Weights of a small GPT-style language model, trained from scratch on English Wikipedia: 15 layers, untied embeddings.
Each number is 50 + 12 x the weight over its row's rms, rounded and kept within 0 to 99. Layers, rows and columns count from 0. The size before them is the row's rms in percent of the matrix's.

# layer 12 attention output, 128x128, rms 0.166, rows 109-127, columns 0-127
105:28 39 54 52 42 37 27 64 47 49 53 52 54 65 43 54 64 22 39 25 68 63 51 52 56 40 76 35 37 42 52 42 62 61 49 49 52 40 57 63 38 74 38 30 81 52 45 54 35 39 66 52 79 47 58 46 50 57 49 62 31 60 65 62 56 47 65 54 63 66 42 56 64 38 39 58 59 52 40 48 53 48 55 56 44 58 44 53 61 58 28 59 35 51 50 73 41 54 48 68 56 65 43 40 49 25 41 50 31 46 64 61 58 49 53 51 40 35 67 47 60 43 50 45 62 19 43 47
091:50 57 63 67 46 44 55 71 56 31 42 44 37 57 46 22 64 49 53 49 57 58 32 46 45 56 53 32 68 60 49 68 41 50 56 47 56 37 47 49 56 63 50 19 59 45 38 52 51 72 53 44 56 58 43 55 42 28 39 61 31 77 27 38 46 48 72 72 36 50 38 62 57 46 51 46 56 44 54 63 39 60 45 32 49 29 77 60 64 60 48 69 39 44 54 46 62 46 22 77 43 60 54 44 53 50 44 67 52 64 55 60 45 34 71 48 44 62 47 60 42 49 71 39 50 28 49 48
097:47 58 48 47 57 37 54 26 52 43 57 51 65 50 60 52 52 48 40 59 38 36 52 63 48 54 48 86 50 27 61 33 53 59 49 69 51 73 25 56 53 30 57 41 61 47 64 44 66 63 45 51 42 70 61 45 44 53 28 42 40 51 35 35 53 50 41 42 43 52 40 65 32 41 49 46 32 66 57 36 57 60 64 63 54 67 38 53 59 49 60 59 51 58 74 65 38 14 36 40 44 44 82 63 49 74 38 60 52 56 54 33 51 38 44 63 58 43 62 44 53 46 41 43 52 53 55 70
101:43 63 33 29 57 53 29 45 80 54 47 37 64 49 44 36 49 54 56 70 68 59 39 39 77 65 47 58 61 51 41 75 67 42 34 67 51 43 64 66 53 56 37 53 58 63 59 37 47 49 45 54 62 32 37 54 59 37 64 50 60 50 46 58 29 60 57 49 29 33 52 32 23 45 63 57 78 59 55 44 49 49 42 46 30 35 70 62 42 40 58 69 32 56 49 40 37 50 44 36 66 48 46 42 43 49 43 33 48 48 38 38 46 30 45 45 55 48 66 36 51 33 46 51 43 63 61 36
106:82 57 56 52 40 43 37 54 56 65 65 48 43 43 43 39 53 59 45 55 71 74 68 44 55 26 48 61 52 44 53 40 41 30 52 41 28 59 35 50 42 50 58 53 62 38 32 66 56 47 63 66 55 43 42 35 47 57 53 31 58 33 38 40 42 42 35 48 44 63 60 43 61 43 51 39 39 49 30 54 58 54 54 48 44 34 65 48 20 56 48 51 50 50 32 69 54 54 56 60 97 46 43 35 56 72 63 46 59 68 56 46 72 40 69 36 61 44 39 58 37 59 49 57 42 51 57 60
110:56 57 61 66 48 57 62 36 48 33 51 43 54 41 51 51 33 52 32 49 60 63 36 37 44 53 28 32 56 35 25 63 50 70 55 51 43 45 60 34 39 62 51 58 54 29 42 45 44 48 41 54 48 51 41 32 53 71 37 53 61 40 80 48 46 75 44 37 55 62 47 36 53 75 57 40 42 51 40 47 62 52 47 46 24 25 80 47 62 54 51 69 60 73 38 55 32 52 55 41 46 48 44 39 39 40 62 53 59 69 44 42 71 43 76 42 56 40 58 41 47 50 65 68 57 53 33 63
098:63 53 64 43 42 41 48 43 45 59 47 45 37 53 53 55 54 49 60 74 44 52 30 66 55 25 30 71 44 49 34 66 50 69 49 60 52 43 53 50 52 41 48 49 56 43 58 37 30 57 47 53 58 48 48 58 69 27 49 20 51 41 53 29 48 30 34 27 46 45 49 32 59 50 39 43 30 52 46 34 65 36 63 35 62 45 33 53 35 63 67 59 57 52 66 52 59 16 59 42 59 41 58 35 52 50 35 49 67 53 48 40 26 57 31 57 45 67 59 21 47 31 52 40 53 45 38 50
109:59 39 16 46 72 46 48 55 31 61 48 38 38 76 47 75 45 50 41 65 41 47 53 34 36 52 37 64 56 48 52 37 70 68 49 48 55 55 68 50 56 67 43 51 43 39 42 73 36 59 60 73 50 62 56 52 34 60 20 41 57 55 55 37 42 58 77 45 48 36 46 69 60 22 66 70 28 62 65 46 56 53 52 65 45 54 53 76 46 60 59 59 58 63 58 56 38 34 51 52 41 67 51 55 59 45 43 47 36 52 54 37 45 49 34 43 50 36 62 54 41 67 50 58 44 52 52 58
110:47 37 62 21 64 51 49 61 66 51 50 57 47 49 36 51 51 44 66 54 80 61 32 36 37 51 50 50 55 39 41 44 54 55 50 19 62 34 82 70 64 52 45 40 52 55 37 50 56 62 56 50 46 41 63 36 53 36 39 79 40 24 39 42 45 53 39 63 50 53 78 69 39 31 44 48 47 54 54 43 52 35 52 61 48 39 55 73 61 52 47 34 40 69 68 46 58 30 51 75 63 61 53 51 58 40 44 40 49 47 44 44 67 56 47 54 47 52 63 51 62 56 76 40 58 57 65 60
093:62 26 48 51 42 40 50 39 51 46 50 51 49 57 63 42 52 52 64 41 46 39 57 59 54 25 33 78 45 47 60 51 60 50 45 58 44 46 56 32 52 63 77 33 55 56 62 59 62 55 54 57 55 56 32 56 50 62 52 39 63 51 66 65 28 52 54 45 30 76 28 56 36 43 54 79 55 50 50 35 37 39 51 63 60 52 38 59 65 44 43 41 34 52 38 51 61 36 44 53 49 30 51 60 59 23 46 56 39 45 51 63 23 85 39 43 27 43 59 68 64 68 42 48 54 62 60 50
097:69 65 42 39 67 49 69 59 45 42 45 42 53 69 63 41 39 42 51 46 58 49 51 51 55 44 44 44 45 47 24 52 53 55 74 45 49 72 63 40 54 47 33 59 31 35 43 54 58 45 57 43 40 54 64 65 46 59 40 60 36 52 45 42 49 58 73 71 34 66 46 39 59 48 48 55 56 54 34 54 66 50 60 39 69 37 59 64 45 99 47 63 49 20 57 58 38 46 49 70 38 36 39 31 46 63 36 59 59 41 46 41 61 52 61 36 49 39 38 44 40 65 52 59 68 65 40 43
085:51 48 56 45 62 36 59 68 45 57 42 46 36 55 55 53 41 37 24 25 73 55 49 45 42 46 57 42 64 56 50 61 52 24 43 46 46 44 46 49 47 49 58 57 60 49 51 82 58 60 48 57 83 40 61 43 50 63 49 50 46 58 49 61 39 64 37 54 33 52 30 46 62 59 41 45 28 51 29 75 50 72 59 37 33 49 65 38 46 68 39 36 26 49 43 40 47 42 48 49 66 47 54 41 45 66 56 62 48 68 61 40 76 29 70 53 60 59 56 63 43 33 41 50 41 77 44 57
097:72 50 62 34 52 42 43 48 40 40 62 23 53 55 30 41 61 43 55 57 48 42 44 62 60 70 39 44 44 55 63 53 68 56 60 70 44 44 35 42 43 45 35 59 59 41 48 31 40 45 62 58 46 33 52 78 62 30 46 22 53 46 36 47 64 42 67 73 55 56 44 32 56 48 39 54 51 76 73 59 64 51 45 30 57 60 47 51 70 51 66 43 56 40 40 49 43 29 65 31 43 54 71 38 41 43 43 31 67 34 48 66 53 70 27 57 42 61 51 42 47 53 67 50 54 47 61 50
109:39 48 54 47 56 58 70 56 44 59 32 50 53 51 52 44 57 67 63 52 69 54 28 65 42 49 57 58 32 35 54 57 58 41 26 56 50 36 76 44 56 50 50 57 48 44 42 43 64 33 81 40 75 58 57 48 36 48 42 46 54 26 33 44 45 62 41 39 35 26 31 44 46 55 59 53 40 50 47 59 39 22 54 32 66 34 66 47 39 56 52 52 63 38 58 30 55 50 54 44 65 71 60 48 42 61 48 40 65 57 55 54 40 55 63 57 59 51 41 59 73 30 54 73 37 55 43 20
103:42 55 33 69 55 32 53 37 55 50 52 40 39 69 67 45 37 53 50 53 60 42 52 53 37 72 50 59 57 56 56 42 56 50 56 51 55 50 40 53 45 48 41 54 48 43 58 35 40 49 45 57 40 46 35 48 54 63 52 41 49 33 43 56 73 30 52 36 52 77 73 70 23 59 80 54 35 59 38 55 68 48 67 55 64 53 52 59 53 37 69 32 39 44 44 34 52 36 47 81 09 36 66 49 46 46 50 58 33 46 58 59 44 79 47 53 61 53 57 46 66 33 48 40 64 51 48 58
101:51 57 59 41 26 35 47 35 48 51 54 44 72 46 55 26 60 57 48 34 51 38 77 55 47 42 47 44 48 59 60 49 70 70 23 58 67 49 44 49 43 49 69 43 48 46 17 41 57 52 24 72 58 63 60 48 43 37 45 40 55 57 61 51 46 53 48 38 47 69 28 49 51 43 37 51 30 57 36 64 48 33 43 65 49 50 47 53 67 56 41 42 46 50 41 60 46 53 63 51 63 47 54 50 61 55 23 58 61 62 74 63 64 41 62 32 36 22 57 47 40 46 54 32 26 47 53 64
098:44 53 68 52 46 44 59 33 41 50 43 55 44 51 64 43 67 39 26 66 45 45 58 39 66 28 56 29 51 54 54 46 60 45 23 54 56 67 43 39 42 10 52 59 54 69 64 25 43 63 55 30 44 30 42 47 71 56 56 53 53 43 51 54 32 33 42 74 48 52 55 58 54 61 58 57 60 51 29 68 34 62 57 62 61 42 68 49 54 40 51 65 68 41 58 55 40 61 50 27 64 60 47 50 56 59 83 55 47 39 50 55 51 45 54 54 57 54 57 33 29 50 45 60 54 64 47 34
109:31 50 47 46 38 52 38 49 74 52 53 32 68 37 30 32 30 56 58 40 54 56 55 37 63 51 37 70 50 57 43 43 26 35 42 30 22 59 43 56 59 44 34 55 57 64 41 37 49 69 63 45 54 49 40 42 50 55 56 31 52 29 61 46 73 45 57 44 36 57 48 66 57 33 43 80 47 59 58 51 79 42 35 42 45 53 35 50 38 48 51 40 45 47 43 59 67 60 48 67 64 22 41 42 36 43 52 45 25 58 58 63 50 47 62 55 27 62 42 48 68 60 48 62 43 46 41 45
096:68 25 31 29 49 55 52 43 38 50 38 48 34 51 52 55 24 25 42 60 44 51 40 67 53 56 53 43 40 38 38 51 33 45 63 49 42 54 63 42 31 41 50 48 37 72 52 73 51 66 69 47 45 49 34 41 66 60 38 57 66 74 36 47 48 58 55 82 60 54 47 46 68 62 45 40 30 53 50 28 81 69 60 47 53 56 48 42 34 74 49 57 41 41 32 56 39 48 43 54 57 46 53 51 51 55 48 55 38 38 44 28 41 35 41 60 62 49 71 65 45 58 60 40 41 50 41 56